Weights of a small transformer language model.
Size: 10 layers, width 640, 5 heads of 128, MLP 1728 ReGLU, vocabulary 8192, 60.1M parameters.
Architecture: RMSNorm before each block, rotary positions, no biases in attention or MLP, untied embeddings, capped logits.
Training: a variant of Muon for these matrices, 1312M tokens, 5005 steps.
Each number is 128 + 32 x the weight over its row's rms, rounded and kept within 0 to 255. Layers, rows and columns count from 0. Numbers have three digits each. The size before them is the row's rms in percent of the matrix's.

# layer 7 attention query, 640x640, rms 0.0405, rows 51-105, columns 384-511
088:115127149167137162143146065056158099151128122126141079135126146153098084127078076082075208174103172112134086141157169147050097169161127058077155093132107140114142091102126099123149110066115123140136154140122134128091149133099165138148159154131110164095159179130118090186146077113139146123121149129125118144098121065174096210102148120116181156103157114065119084129130108137117161126129
089:124137134162107085176125169166142120086128126135104121157143117057090151143155178056134114060154132145079159065135129097121114164126105167161155063153166184150123095108067124102106124131083181097161147178104125149096105127129097126169118102072136195094184131062098166103165141078097132158139168151122123156084131137189114083135155116156122089116141137058089119110104136111126094132207
088:118118142061107143165103107136115142104130144178173174067104146109166146107054121130138158183146065101156160133105123164117115138094088096104169111135088129127111100102134136154162166106099109106105112157145081204119132122164116131100106161111100092146130076111199098138189078071087166120131143140118083145109138148103142133108112143145112139130091112124118100067143172183121191090108
087:116151136172103102180130135144136168141198130117109094121110109135156072177194132159182100129123153054169097137132099098129144120108151085122112137176077136089186170147102103122106115109140114138131141110120102160154152075062137090063161161121114112149139098087138090135100172090144135117190123187134103153116117132166099142080101137095143114108103113165138143142096130119105173164111
094:075148116161090157131059109057104163168140090120138120158125125131154118127161186077127138127091079125154175158133134124113204168165165142088089110112115179111149136133117190086173145164150116099126148163092122164087152126122095062103135159177062109113136137144114083136120103131207109161205170116160078086157175127184073148122134143144142113092105191152130142114135147151145168070033
086:086115119122148110116087147151107123122172141081137122121120057124119138113113107079100164109127171103075141109091140127126161164108135146116121172176119180148176158122147145135175123164122158145127149091109109152084110075146105134130131137099126130142091114115146162167097150190113215086192094151161108089133147125057123175095149136053137129154066108114110120142138145172125184121140
090:103139177135135150157113143147153109082166120125136179128085134144140133133168151135152172119128073117201079118154094167131103134165107092118157084092140151197096118176184177118135198089165160121157070158155064145090117124106108119077103162102125090086097141123177136127134130090107132114154119103198152133143157146114092194118136082091119128129135132162145128153115061129193155151094
086:111159106071150136118058152111148137165089163117149081126162150153127131162116157082136122159119089116135102144187125111130146146078076165124055146115150127223104116147139144160096136109086088111146101146113141144175056139112163133134140140180107092149135110157113135136174130141137136109142124117204102084090063110160136148150129119139132117151096153109128131081155080099115165128128
089:122121085110227142098139144175140090139112114168107107118115168144135168142087102175119119096177158159163121204137124157066157097135177122101117125059164159138091140091115178086089129163109181050109182152120130105099118162181143129187130142124130137095173119138155149113091100145117102148141214029141132119120127183143147114130061124071067057152166105151146149154130121066133116100135
086:092136124073156108076157127150114052113194115113145118136125123055110138119129142123142100129128127148189108100123093110164139174102134154116142127157092079182090147138107117101105144118097164066137159167131128127137172104115099089120139087141154096136104116088061181090149146148147138121073117168110129121193073157164068061117103145140101074128092092162074215129136098157128102082130
084:093110102179139126124154160152126161143055149111112118172169127060098073168103154071099123155171095139039113142057137138165116153197152105129183146140152118153168108163171117135119190137131155137113167097119167145119113070123112092158154110049119128140114111163136084166152200130140062135119178154168112130068183140119142130138120105143186083152156145101146163131066102128149115143169
085:131180045145142161178114126175147151131149153158132158129163125093050082122112089138066127108116104131047162153142124093087109109179131120128112108082055123179141099076162112120163152162139087135147159098148107108149094106145114125098175113160108089143098170080128133137061142135115094132160103096138152148140092166096093121083081133116101147104129097103109174125154195150058077133122
085:119088117152150103163117122100173170100086140089158080081136128184149096137096100149157165142122124120138190110077087070147108139116175171106102165133128100174125168112131114101144077143107151154130112135149151147124129104160115149092139073119167084102131115109107157135075100111191091090089110140131101125156121109065099105141167123138154104149087124109119129148118145123136132094116
098:090163134125063101083114157120150146176095069070160167122145097125192098123149155075139127148128080149111134085121148172153122134105141148086121113105133022173127130141126061116100075131123194131107192134148095170128158130113103118105097145130142086106164132104122140080062124155193132074101108103107095157100112103124142066191134181191132144129147140148200161112087197163154134096147
078:181105120116136142193132105154111110118107223161108112072102130154144192117140139190116094125117126172165131130128122086138151121062109106073167097111110149120149119094155079057159146079096101106134113182100122156187088177198168150143165162171130174134129110142136087111060103161145151161140110194112188128165145140140112162090162103182054124153123130145139128106122098099146126144127
077:138098110120111132082099097122068124088097149111164062079127153133141072144103167103169171126111109177156135170103166182082092066110114123049160118168127132132137150101103086158106125186140066123175112170132106121145125085146106118185087090123169099094161109131140034102102160139135116136107134115080107096098120165116134128125158214114173082155126125103170093135122139162137150118128
082:190064140133166095121127103128102096179106201126096083060107166104135140130100093213119125101118153122148201108135124113111105146140070191144178100120135126122140101125122142147155192156107122100138108170106111124157139126132101144076083136112094132147052097159173101170150149098115140158103078113116076091152150158150102098141171117130091091133120155117101084148143082109117153107140
079:106051142138154110139163060120119096141187107135158159142146048126135100135121177155117157109123103128120152148121140106139080095153075068119141154169149131101125102104100107154088130126190049096101134133144148088092134082128217157156154143075102116094110169070146124134115082047073140094153167092147129131152138145128134139098109186162115155085170187118111156134155138154104137099135
079:084129112170139173138108131136037123102182135158088104121159114141095178076094114147118224099139170085143123091195074134153196106095117172120115182135144152176115122110132117181166156127129174139124169141139164078129160109167150169072131092118112166113130190178188134074127098201112181142192111136137151164120082106150121138151193145100140213109114100140115083127145065145101174121083
083:085081079113104123099138127148119166090171088104104158103140135094189151134186108097169134089136106154103091112166086112075135118150187082102202136110172089072130214152147122197108143119128161121117078139111098139164122170115172115197116069114160121115093146128174118106164097116150117127106149111104133165038118118150171163093118104113156123106142183164101090128135109116081110121138
076:132173175145192101093090107200117142123146068105124117106129117114121071173208127115098148061144136145147152118153168161154111041178169112191131094120146121178089135080134115145069139114192123097171121135128154167179105104134139053128129135174136167150113160104046131119105125100164145068165077111138133169181107117186165076123118121159079099084114096138166179172122121069148122208112
087:134126132161213170133087126091173179223091115168145136219080108144172132115145156153168109124181142175109067121124151176141131111093063115125115078141200108188128091150145120102107098173123073121110099194122129187164162159102074163135116166145107156135137075168140089112111085105136171125119143142134117154146143159115148119147117136132117049087108122093186136141165144110098142148157
082:076140131131148200105103176145147152141100149126116094154148114166045159150147144122181140099159085129152179186097135143133130127109048116168126134101147145154076153177105126116126097130134043160099122101127094163105114096085148116124196162125171168138077114082159135099188186141098054118125088153175086078134095158145136130093088117105067125146117105145146143066133135155131106151108
081:115165107170140128173076189131163145073133104090154160151114114073076153112152135148070135094159157126165157129112111114104155154140157118109069115118158122093131125105126099131053089071092163134121094119138140143167055085113162066153175106115148184156128124105141093128139129123172131103131058196151099111125085101126095115117131187170105125168081189174103142083176096161162106172170
087:168079088097162141158149091160153197112088126125125115203150113126123094100152142154111175073138045110144133065118139134099162114141173119096173178160126162078125132105144141166181118172143134125080140137141206132105129104157117084121135122089119111191149101128100114160101062180137175184216128098162091154082138129088148100139138132140163185120084121114105095150112109171120151116149
084:197108134116126158114144087122141144132075062149118102155120126139108099106156141148139048122164142123189126137135168137092099085149140124119084192150149097145112099142099111119156025096128130152159123136135114188167161063085097084105134149161073161157120107136135160139154115119197135145190090069104105134156107153111144132139089129149144094077074113129153144158095216134100137213064
088:208174186129127151092126071139143172178137100132103103121135141141111189157082083108135163179051146092153124124134148106131144045160116122118200112150142145172155128122146141156073133148138179161113129185141102191096087075124165121102106115126133078132118137079161147151069052086169130112073164161128165165140113121116140092094132086163107117085159116114037178114134129095148116086075
084:103060099135097157172131031069083159075131127108146151125131171124096112116153131129101122111095149115109114125101175144155103125120188169113100094176105134100147141066148096150142091145093120121155028075126113121134090146117149150175155164100130088158188120147166145109116108090102148117097145124174144106063129150099103183087187144068175196143138185125132159099130066171133183084182
086:147136127091146141136158186104126136119125109082132159088124180122124114148094129097083122121231191142094179074140154120186116130145172108130107111155125093175133144150079131137163110124113081156137156126156177143146138131166142130154093188120168126162087195189120128186106122125090167168125138104141069115125173178116095172133129093097111129127099038114134125105099011160121163118128
088:168120130105217111138083146090076141131154162099041118126113160062142146115115083132130120122126093110089126131117099196139132169089118109128052138125117132124085156126180119097085189085059138130140130169171089132134147153120108155110127141147154065127097156148180074079139108154126094171149129154131142149116180086118081123147150138097112042113111112152130145122111159100161208133151
084:122159175133088140136051121173120051082150209147116187104104126135103180169092107135144089112100107255117145131106142121152123128156130099082205164095128101162145146062161158121110095170162150142177165134139100092091096150112109186116103137139141137111101168090081118114152201092147148097104157155115117129162144099195141128182100111155139100114104134151135188127098132053092166148137
086:229163067111141166086137129061147079165148108179137130102109118085121098139144126092161150181146178095174131168148071182089144190076078139125128156144169119097149152142077098115141081152143121125167088163118113128118106136089112129163156134121085087135107085176107104132077141165132140145152086162104092150181116125167072110120137174157130139091142133077176153158112168191055111154115
080:142136135134119068157171141192147154120101100186168126110159127151105147155148120125150102121168176091105111129164190132167121117127084136209168121116094102161135174148103148143122172106086138053084164118151159124090151204122104099079120167133093160186138133169116153139125098116106157156145134116125142087132133116114142182080147113085122142182118139134112134139136120102131127144146
089:203133083092167149076133157135164147147167172090131108128148082206144173177137180146181125115119131176152135092137105113155122129140153081119103155077075098132079095094116114159118129174151174096107133142114132167083094146110120142104105109174120125105183117133107144108143165160071145091114108111102147109097115181107158147125123178185126137107123090146166159134143125202167108101092
086:118109162124142068133166116098106129102140097108115153116092130107111146185102157121106183090103100078086114091151127120150098106052092129166163105151202188176135134112160166181151127149125188137060150115101095094105132098160119075152119141102222121128115105167104134101174094169114138043110144150099155169122155138087114120090149197102112125148169120153135146123093135115159123073119
092:098129125105108178160101115135106105092114116120111116152114095131074094167096128081127167090132145172121140149102136067123067140128180166145151117167131155144102130070099144087129110064140150112125136117115144123133087119101043110111088190117155118128168157119161105103120096136066076176153118130123194132080114103107096139119156143175130129162183135112111145087131091049123159103146
088:093095154143082165087215167149077193106083111123068095139147076127126084133125115171102145077137087146097132153153150121147164113120128143108108086106157099068134093086157151075126121030157153174143098086111145077133128184147091111127151117191082113098151132145125109100138145124203162120135134112118185141090109118157130144134109103193063123145110163157144122129104093026114168112145
090:164104096096101145147131150177166102076122134097131136121098141149146107137097180166161101112089076095063130131144095158112136104162173212222107164097128142106137100153097081145143099117177165132117148182158126132112159142131133160109140149075087110142109097077183114107170115155159171140132172169096127167139090126125192119159128146151084091129145125149105190068130185068143142148144
086:115172171124081118128081092112151090141133089111128103111126125128058108150120078094113169177193118107191122120105101172153056156129090149133153124079109149160078116189134168097144151148131116162106132125137120140125164089159109118109104118077099103063065136123170148143153101124105100109091115160126087110148130120128105145145126122143133097116142147135144085085145149211051098181097
087:169092084192167138098208096151109184153154185106146108103053096164178187155156091148116058172172203125121130128155102106115170131098056104147143143151141157121098126192091125084145089160082146113146118140109124095100121195128172182162160120079149117164063087129168074169111119111129135110120144075134114109107153171160177127181108148095133100103126092177139132117146159047187106160136
087:064126161130136149105157078200112181121170137091146197110172125150123092142120084169131174115166185133107091119145112159195144110124113135197190121127142154077078154145156175153145075126152079144169122150187113161116133164129143089105152067166111125092119136144077180124151115100182136145146141131111157108098098117111127146161132148159154158095154104101108157123141075121123090135128
087:138115113170147118122124121147091081123118169153132105068079095139116096101087118117212096117150142170106143131126140132153184065131071109155116182120079048125154198150105163148076093109111123091124122125123139151086126117157111126167168157135140172175062103114131077138131199088089117054102146105106127145153119139070099062158093116109126156095155140131159072065185132172119136135115
091:174128099159141127115125150178034205144166129080145135143043080167145129068147187115148104109113148081169227144094085101119126130145124073094159109130113146113146166070185155089184172125128134168154163122101119151105095127133110071112124133165144097129172087159153087124074114134127093129141131159109077091167116065165150105123171124164118097176121133167112146106129103111138139126145
087:120113087155149164155071102142104161155088129124181139077131197155142151109171121102121125127038138071078078132181097142079162184108106108077118090152109105111163133155090085137093151112175121142161135084104168097135131154135097177046043139112161116178136107103116095111166079127144030154140121145129154176128078114135148083138151109158094182166128121125135082099066093096091128107098
088:140189128061076139152135102153111143128145148110119157139167135088158126085143155123089089135115150059064146109127140078134169139098162151169146129165101128133167156128100196118113142092084180121149171119122111142127184149187153134156136185143155089145111160144159097145177170137125146120140170140109115101114133092119154156129163163129071087163106129102130072056146130164105154092087
088:100189101111142106165180134145145120145110132151117139132129145159080104097114106167113158096134172118164108142145139105080157132180125105093118158143118145122065094137128135189152097128111149106130122180123157168116142129155154124170136072101116072115198226118153161165096136135083138168090152084165126109129102186107095139129059181124094124107176121081139137126102143106125142191139
091:128094034158159133079167100117113141120133139091186139115118128151124182140108200148069116080108119143147147171103090127172093036112195148162246090172162151156151115166124055141126083137130145108163141133126116140115051162089162129079116115153120103126122158108134144197059135195131171090085145122089166134127133078136188227102160156199109095106106139115133117134121085133124147072134
087:147152129120135073126072172182152127087157161151099144125163135140110107172153081127124113146093075129082151114164111192165145050171165184172129121102101160158101065159102126160130135090098188142153112142136137140150126144076056102173134106106086148228139146171185134172132162140143177121094130079101144104157154132120158079151129137048167091140125106101127104184093159198125115132199
083:133124134104152080102114079210169155100136094132118122135145093130149146164111053178159159108120112088088097099142150089091096087142119146125130094112134161100157120094118175116179110138148148145096214139140171150202105100118055196141137152176136162078067108117159084134145127110122083144154131098126144114140166048038124105130082062143101064103130112089129102145106144078151113161095
091:129126089068072100171152128165086088116119129157065112108190126109090087114144167096176162089091201101101193179127122126115093145164141041119128124127134121119108120052146065149130167072125086149166078130178090166109107098131133114150153126144164053165163185073105077136151078168136129103146097130132102161115085075137182072160123135123153163137176171143165127138134131102149129135130
084:166204125089126148143148169149119197106159169146183197092189136152160116125158143054084148107105117149189145147087171134125135137103127114140073098096122050138074166126090094098120137115133120093146138156081119137135143096155195128127137155063132117114185093127165084157161148148139077176150146188148120136098107160112147113096081152131114138160119154091154145137122169103161163151155
087:161174162156166101169180144124149110091122129129088083124163127163074095106090186146140138156112103133059099086128195124161111120133162168150095093136118139060108127110141121100126147162097158099135129087089182122132139142086131187141133156155118057126131129172108170093117163129183089124123119191128109126120150110169188157165139109145107106148103131165126114115121153121101156110121
090:149157174122096108156167077115126153149166128144188123143106075128181105097087100151128140127163085143125091104134107133163130195128092167082108139117123122173103163198160105126143207141092123152145101119130174079145120148170159082135153151174123121140096180065155088108132206104136149092062081071118175166205159121113179153132146157076114144125164181096136157111114142153097100124113
079:166063124188123182235094085144084103133107121125119133183155167137163143178171131145133150141172112128125167148122174161168160144202124120179116182148153153134119108077162184129099145124139105176122218128113135160138167120137121103117099155097174110057101078136097134136121148188143153114097129097169092114126166156126124156152089087136128112088115190138159086118132165134126146127163
087:136131144093088187134180070141126166226124127169130111116100153129135129139124136120102123145109144133116108168037164135114117084137131143112096132129081131106071122135141081138098120116080081156135117091130173133168166124104148111110124100146116080139128116112130104186100188114113166208137076122068129158066095103152095110155099127193140150160132176161153165177125166149162130121135
# layer 7 attention key, 640x640, rms 0.0409, rows 51-104, columns 384-511
091:144093109114113074146171196182136148101177173203102166137073151083164118112154205216153134103128091136125134125133144133167127150120132100175133103154122114113108144153188121141127121143140169112170121146092068124150118177131160123141121121188128096122078096167170124066172071118138151125174116103140191218091177106153047130131111159121102168130149222170148170136123166101134138151175
087:137165091134153135003179153115132118132135116102103127102113167162110130139149080126105107177095115117077100120132134132192134142069155107144089201184131096135164097032121092112101124081109130131166170098137126148154205119148102136154117121138147119079131146173130100100178149169159126130114114139102154058140127132105113113160072116139121107159091143167171093145199108132095076156181
085:125165123157131115082157101116158127122136091124122102149102149172140094086210082149143116154091120183121150077204129156132097096123179187123111094137111081140195141137163161199133082172117108201135143168123148124135198097075105192133138130127139170159149137074120151106098101165108154130163160168210132083132176071144119208165139128110168094089165130074146166115180080127098069136160
085:161137177141145114133139128097120157078133131128126144106172127130156169136148116103180134090117129157099140136186152136105134170107143125148141118117163107150092077079112104123177049170061137183156123104146141086190168130132134107133083116097192107146128157109108157137123072129156114111127150184154167077138148151164081121060128166122093150179109160173111090141201147063140068145134
091:097109073138154104131097143120117068038114162061103113082192123117141164128233113099079140158125113071135160080151087094095075132132094106111124163169081098140073087123149168082205158092166074092122102171169141122132155149080118209164139166121123138161145112083085131171121111133104158136120143178112159127144151120109154108097088157089088109118154112073154118146177137159152124078080
094:193157109104130111126078140106143165153115167140125066128091140098142117127173148168101103177097094118076121173118131167123062091156149110135118129145144109118075093161098082122104100106120089128158190131129050149175116127092150145154162117145212163099163118106106092070153165149177102193134073095060114123066170101137121127198147103115129165126168179143100130137072151125149149139141
089:141086106133142133069113119096127111149131172128099087107130065123097103146162082118129121162106172117128124127147144148081136113181229140081142002113142169152082109088155192128102087148091084102138122096100140132105116139187171108155134073149135153136144135155110125172150154109120155103095139096064104111132163121141120130100191134146121144092121130134104149124142168119134127116150
088:107106101169151106116165101175128093138105106155137161162090155117143095122099130135063176121105193122091075077105128140083081088089115158160138105160139150130139125167114086147105081165127153100073069147120067124125138069140110144113108180077097187063179122110085110093133181162145143142142084154131082150118138132154082177084125151079092131084139159125132110128106156148160151129140
088:132143070085134124146120123079136154093158151167114152128126128152088106126165140099171095173084168151096153123119145095167081119143125133163134148169113164159110130141201136062072125110175144141218094072138127157110149099184141145082153090069169102139137136090170110116127124114066158161116038121114179157093169161168142130156098120130175159102120122174073127104132128156166127141111
088:159116097142128113120089161112128152117130128114160125160134143129120119103132096121141136084110109091161155100157159182079141107147089163094106062131128066097163113110131151170117158093209087164158081111138128142159167124109126191124159129128084176096121096106118054159213190146165107136167104099154096089101164113135130109117091122119140159134094195153118125179113070197184181114152
086:103193088113128074147125139165101104118107113145140120116087092187104125146098101195151072101107080141112159158118173083128118150102102168141035123077162141071104130058126177147155074091095126123184106138093116141096158163140108149176102126147116137078087070106177161138148163156114136084088124131151099114099113150064162096122163127093160166096112146107132129143148193101114174122065
083:071187205167106112172136061067147138111130070113093086087083176161118091172126107095109160129122127160101102121095096153104119102163106056156152153146161154116083091163138139175129098150159150139119136128090113106123111138076118113112100074037135117153122112138174106189147100162150143161108117119104136150102152091143172131226136126173128116121110092080093177120083102207109132117137
090:166155120139156112140170166171091112113089140158147168203106153156137201134142160114108072117107142115117144106117114103171141170128106109134171130107146141166121114091092171151181105137115158148153098088169128132180119156125145103184202151121121106124090131129158104178123157155109102074103118143099110092166052143133059136082117118144123065080114110145154089095152115118084128129126
080:092164104104133145149067132149131130103124127094143110112122084056164066065070128144144139121137175133103110159098185158110077078160140188116111109107095107123109159186158111156095083137121082097144102077126070123134074122136140171108122160143135130091188175137157101158114141143149089140145059099096094111145173132118125153158110136138139148101188194089153158043058153125162129183160
079:148096148087149086108114127118129129145163099167092134181129165138084159153142122114114091087139155081157089130123081080094125181111128041123132085096159158139142111075130147168103157087180113105143080144130162128091108139107191124162136125116172110121111118140140156159161118114057139160152128135122083124133096165128113145124173126120125126084110177143138059135169078062152125078194
079:145143136194096115122130132199134162120145108176152088086131117115198172149140119153106170152120143155186104102163078058115121152118095168101135174085101153118129119062148200135139089150148172151147107140099117138130090168079170104119119148103071149171106117161092111125150127058160106121099141138183129113135092153175103180131093115093133153197116079179115132124085095125129117139133
079:146084129124124168090160122099106162094118124211170118158095169160158159125144128070144173131136096066144123112120135151082229107071112074089138126140166188135125079075087139110091072118104159107150185139108148130116144152168087150126178139131186146098108167142153134164100136151107112132172159128120080107085081119134074112136149117102096115134044103090108104125125142165149113068137
077:153146131074135201132167098110132164158116131107108102192215191135172063102120118107113133108086170151175100134095114112050147092156162107149109120111104069161061137083122167152112104152105121078124164034165092115125051138142122136101083149138120084111146114155113126172087152151118109130108126074099160089131102142113107138125072106158192129148096140152180153074126114149130105136101
086:138159150158086136128146107156100104166087098143103157135141141090134147118139120110126094101082096089121120131126118126161173142125162118123107193111111162172094146104034127090124115164106168182096152143181124148146139147161087161100109173130083108088135125139082174084177161157165127078134113152104120121142176114096130123164148121138117053089097049112147178112167186059123077151139
078:098117117176097111144090094079135099184120155160109170134113122099119135135079107130107132140148095117147168061131121103169123092160169150152131116074090122145134084118107132144217167110126130134127070087082151112126185111128038160089126167145053147157145105135096144146167113115085131147156137159130157122092120098118135120082087139119135085126149085153118191128137084111133141099139
086:089140152079142130142158124080156170107125100102154148074099092113162154098167099094192120111103151035126175112139107151159100111122103167111129089125126114092191197179105150130142134088139122096129131155132142149160160094109125109141142076115088125103158094140118123117115141150199093168121105148159166207115186175161160101168146155080086208093111142109075168096024160179113148142156
086:130174122170155053118116183135157115114172149109141148077134095146142076118175087118139123108135137123124185103148123111204096160119131113117095061189110140114120159089168125132141121158094105104123169181106089167133123142154063145143112108133164126127129099157110135098116130128170104112116091133110083154202143167149173122073081125136087160086150159116166206152066144113126073165089
083:091140126136157069072147164176162151157152124112110123093107101179134133137078106106176109182131146155222137104166104123147153075155139110143120096119086138102159112132118167136136067165080104116181173173072125139120174100093117071142101116135084068144141135143114118087093166121132123114101110093097150104096115110084159076173081111155120140148119131169118138187143101081152112146090
089:168169163151116145109112090115168161152141164100120096163131086133139173163157121119108143176106067122150127199084126112100108089084130107156134094136119149092110054170144103093047162102202061062216089142123158102143127120134112161141184142132133124084146161078164144154085128064110160159103116043083120162130084105112130133139093155117171120106169142147142152139108102168148183180115
088:086176136176144146107167123139115093141168162123101152111155170124095126121167143165096159064094093110118096150145088117133140144142127058112085102112124088125113132106080134128060182164094134139148121125166114077140151122181164143117161147114205128140165105121115199128159171130168164067076074172111092151157167104121094062118162122125088143055127142118178180131141083080123118097131
083:149172133133142077147129120115146148175161151169150068130069093111126141128119111137107166132133125159088117132158158136124111045152086097123146120095186137107106200107155108087125087093142071173141166151171112072092069175122165116143101160097128168135104156107134091135180121150097136153131165122108124143076146115095125114158186076158122130191124169148161082103109099150145129114152
093:115101104118147107097122095147187130137137124098099174159119125120115180092170103085122141084070081117062141093130081109094110153116181068151120108128159088185165135103116079135158160133138111199069171158167182131069140179166127174096151116127126114090144102146128146158080159105096126138188095114151083139129120128160158109067073148168115107130071100165129180125150074115176132083136
086:100203136071128084098159142169129105112100199180169168152165132116098126178118157141088115182157145159165116134132117183114146136166132107231158085164100147124155133186143144093175242097168108072090154072102075102140103132166160121119137149082157155093172125196158135150171103104114122121086174103150090100112119135138150097097139058130110120100133175104071045130163143098128107149081
086:132079080128099143127126112110061096112125156102136135149141062147138153113145097147139112148156107102128161026156112072110082153136120117158075149140106098138158118153200145186166134127153134140085156102100121130153171191160079171093145115088073080147132134131115130101100124136100075148145161151169158174119090080192140107069098136046123157099110073134112132202150129182168152086123
088:113091109130104138099078064120132145110152145105151138118127105160173167100152158111149098132135137121098129140148164135128099100204107163173126121135150113149123115147160076200078153160143070104141138133093175102156162131164171109184142142103176167167157093172179111136101116161132113148113139107144157105124110078140192166111158132112121224159171173163095171057147135077065102130161
090:176124152171135110108102229113116159136160114077158139154160160095151051093131140131062119124106152125120147127117122151139084123144123141120125112206144167073118140122187150140076149087129127110113093130114124113102108101070161066135101110139093171081163099116162114134188089138118134144137169186123154173090089065119132091142156090118147110120135160079121099123139149176147103109126
088:144142129178116166167144196029123147180143122129083090113128126157135170170093105109099062189145134138163158130118117094082120139106190161111129045140097153131067115130127117110120113131087135139139140147133166185071124139150098156073148093145121106118085151120142163118104143139100132109170134113110131125160137135175109124179141144149128100128144102126080142121156141133066122191090
086:115174109193111155145101099118088092165176139093134164083137100179189169159128149095165139166153095143104101081106108086106113167084148136119138139131107122180098093117103119104165191126123138104097158146119142164166127087129092165199083062119120138128135122108139102185091115139152159055161109139126133141140175153117109121148143126131188122121153115112152069127100154141086143149130
089:125143169045109155115150137124119108152149121111093105124124152119125039161165087170136197097063102085115127106084080158169139102087074121095128131146161169113134117107131111170073184102160095109144103133150159103082175065119133127101118121081213169148143147106141107133143105120147125192109133130181155130136148159103147134125185152141171182114116125184096127145082073043135184205199
092:143167164155098117133161119117074067139113078099163132071143205097142138132095120151107125169121150117111097090104154138136168206168180148104135147122124117064211181121107100098158113119117124161167174118206180175118140138169130161103116154120154103140116129045142194146087173097133162053127121155128099150124086146112157122143134111135083102128143143114126086119128160111086148132082
090:176176188160165137096176162148135160154079143129171073145088162123109193133218103126119100172105168134095124144187121164164166100127150116158170140144100119212079134191137162083124080134100123108162127141090151099123115118114141118118164084169113108178122193105140101130174163153141137153092119104104161135126130112173111118153126090129076140145107129112137129114105171137070113126066
091:147151097157141137141096105140124186227127203139170196131168115143174117204138139140172114179170104185169085118160115121105148133114148082164131180124078160137089122131104160159135101141119079120096184130078140135229140165104146148111117119111147116129143087147125142122176158113096079154113104179153155145081143104155133134165202109125153119073052121175101109174093162150136136167124
090:117149167123124131106105106129128118180161170115115091147142131067103124140141135204070174154133134139132151117149202091149113114177092126074133055133106150103140101108123107115119123104138075156140080112081149147135126118145089120198136116165108096154148115124201028083085143127136177137065128123143128090132191135095082138132136101076169221170139124083159161113126094130132133146152
088:191099108133165092123162085115151078163129087114154134182124172144142128068141182189099088116117111157110140141096156076113161136178128094162130170132145106113148138091122102096149100110209190080153094107137080069082129139101152130110108064092111122113124088128099074132129075168095128103125108128152127143121107134188121112116077145216118088127099085099108125158097107096145164113116
085:117131059127143229128117112117157134140133113134200144149209145065090126130140145105116149186118161125128128146090088099179171096140144162112155156050119090142111147110110114145133118162168173190089088144088112078139102074174143124086044062138122137140122145130140091111107154133165155083103144110150206138104161146088138088117153109121100095158113116100159113157141191105139098113081
086:178093136155108126161126113138110087180154137166208168119112058088161147119065159112128101116074090125128163146197102077120100123099115055114075132182121149114150114131144128161093180129192166132103108122123141089130158133154155110149171130087139160124138143123102164133120110151179098178147144116163151103136166090140092166057145110219091205156136126122093096080081125118137086102100
088:152141097131083180045146172166178130143105142090195139140147112169123174148138136186089161136105107069129117173088130118108130134146181121115150103149137158086161105099148115124119215134129108177124128131095113092152069074115117223109197134144182138137081189116140184097129157138135093173112112120136168128138085117098142125102127133163120074150140116128121114132136171121133118082106
087:172157150167110081152084108098208060121140126155116185106088120116159071164110069166087122132145143145137142121100142120118143076160147163075113119142150115163150116119109104099108127184076160110079097169140137140142121173101125112122070122154132155117098165146113145130115146144118131074083069146175099163134150155147100094101134123101098117083117124102144146154093126148159150110085
085:130133173163185107117175176190157155148099170142054153162161078112114159108062170161113090155168113139105150141169099124093141121101148133151137105120142173066142100135083167070126100094139127143094109131162139134140133110069087102110107072156167122133137109172106085116160084102134114117091135143115144189078132154085168129115151109156146161101152109135152132157156190090147124140148
087:156118135144064147131106158085135162114123097135135125160148194164177150135141158217148150168088130162148163134071145173117088101162155134109054132107110166129121104111162087130155078131121135131156211090141102163096141105060086105095110090141142191109172115095131066132118151153148135097105171128141099157156079136154169140167067125074130199136116143159103122149108158125175110131054
087:172150092140051153129109123149097123113122137082083149131096147107174145127140097067149121127098113111077155082109138140145111124176099162152083106135122154174109154132134146131162116147120136122180112045136091153108117117152094166153142181129110157140147106149120136115194149126134145118157115164096184159088080143160159122147113138118142112136132142066109162083118085116098130120099
090:100114163152103177157106138117109135122123098151113106096153154152113148126139109160117142152140121099140164103109044137088068174129139157130111191104106079076094161088118146178126098149165145112138147144116102128095172102140111127172136102137060102167175106162103112131170108120147088191130128128077154129090123114115138087089105080155169143136133110214172201098090159188120122133144
090:060132161153115183162164131208111092153155113094055145148169123192151115074138082181193142116120132126182116109143149125161162174120137144174111118130112126109115169147086155101135106115145150069126169121174105126171155105155112116119134147078125088128152145083082091127153123069098088087166139168121085154122097118143084152168131144088127145094084112142137129123124045149177110126099
087:117106077080105085147143117126155149159114143130116108151139117115072083142120199156199143151198113081114101100134149095091103119111166120074038161057130096102069136098116113152107081117114115089123107081101131170145172132151153101132141097136074089070135166159171151118127104153113134097175156107152108139078138105091165120111150128126097148148126092155174115162071121076110145115153
088:148158147073199166091126128132136150139115121198119086127078143088149097142099141079083065121155058187113100090180133159128142099129089074085112127159102151128126114086162176135115106164160110159150097133114201088137148155133168140149129123120078123082104113132156120182089155156113175150120125083154149098102097125135095146111160128080112139082098161178063116177132121111126096168092
081:079144109101164144139103103130107115112116078176116082114096166159146118116129118105081056087098141127102151103129087158174142099153112125138119058133110102119193171127162137135122098140147204081107101076126108117151096131159112142175099174171083180087144120171118148139092150147132162121101101125095130149127131134169094105174111125083087142171175104131137161147173125068207098114095
085:113085132132117124117104103162039118155133168176200172122102103142109070209102112130147154118141094180146146151097128115202113111140113111104134168109094048123165139149131035111109133129119125203112114159166120130146154144053091142145137120141164095169143101191124132175173121211153161163154117106134143127089156103115124082109109073150156121178122117147115146106102103160173136115172
087:067111048203094151155095116192095139134095129145102125126107119107111107202146158098092108112099181176106153064103102124098138170137147087134177133116157128113125137121020111097124240122150126108129147104085132140168149154183096108107135107127079134124117099119155147154155093202181178116162155123137127076086164151166124110054111138139168110150115104147194107181141108082135194141095
092:167134136110165135105157141078123079139167111109135142108111151093087075092172123102084109085148141151129088091085089112126105086118155119043116109168169137119125079176107115166099159092139141103168092152133105148118121153108097163097150095124087122149135121122186098096167134152117129147145087100126105055081131078135097084168104073191070175148094107117130142162081081160146102117080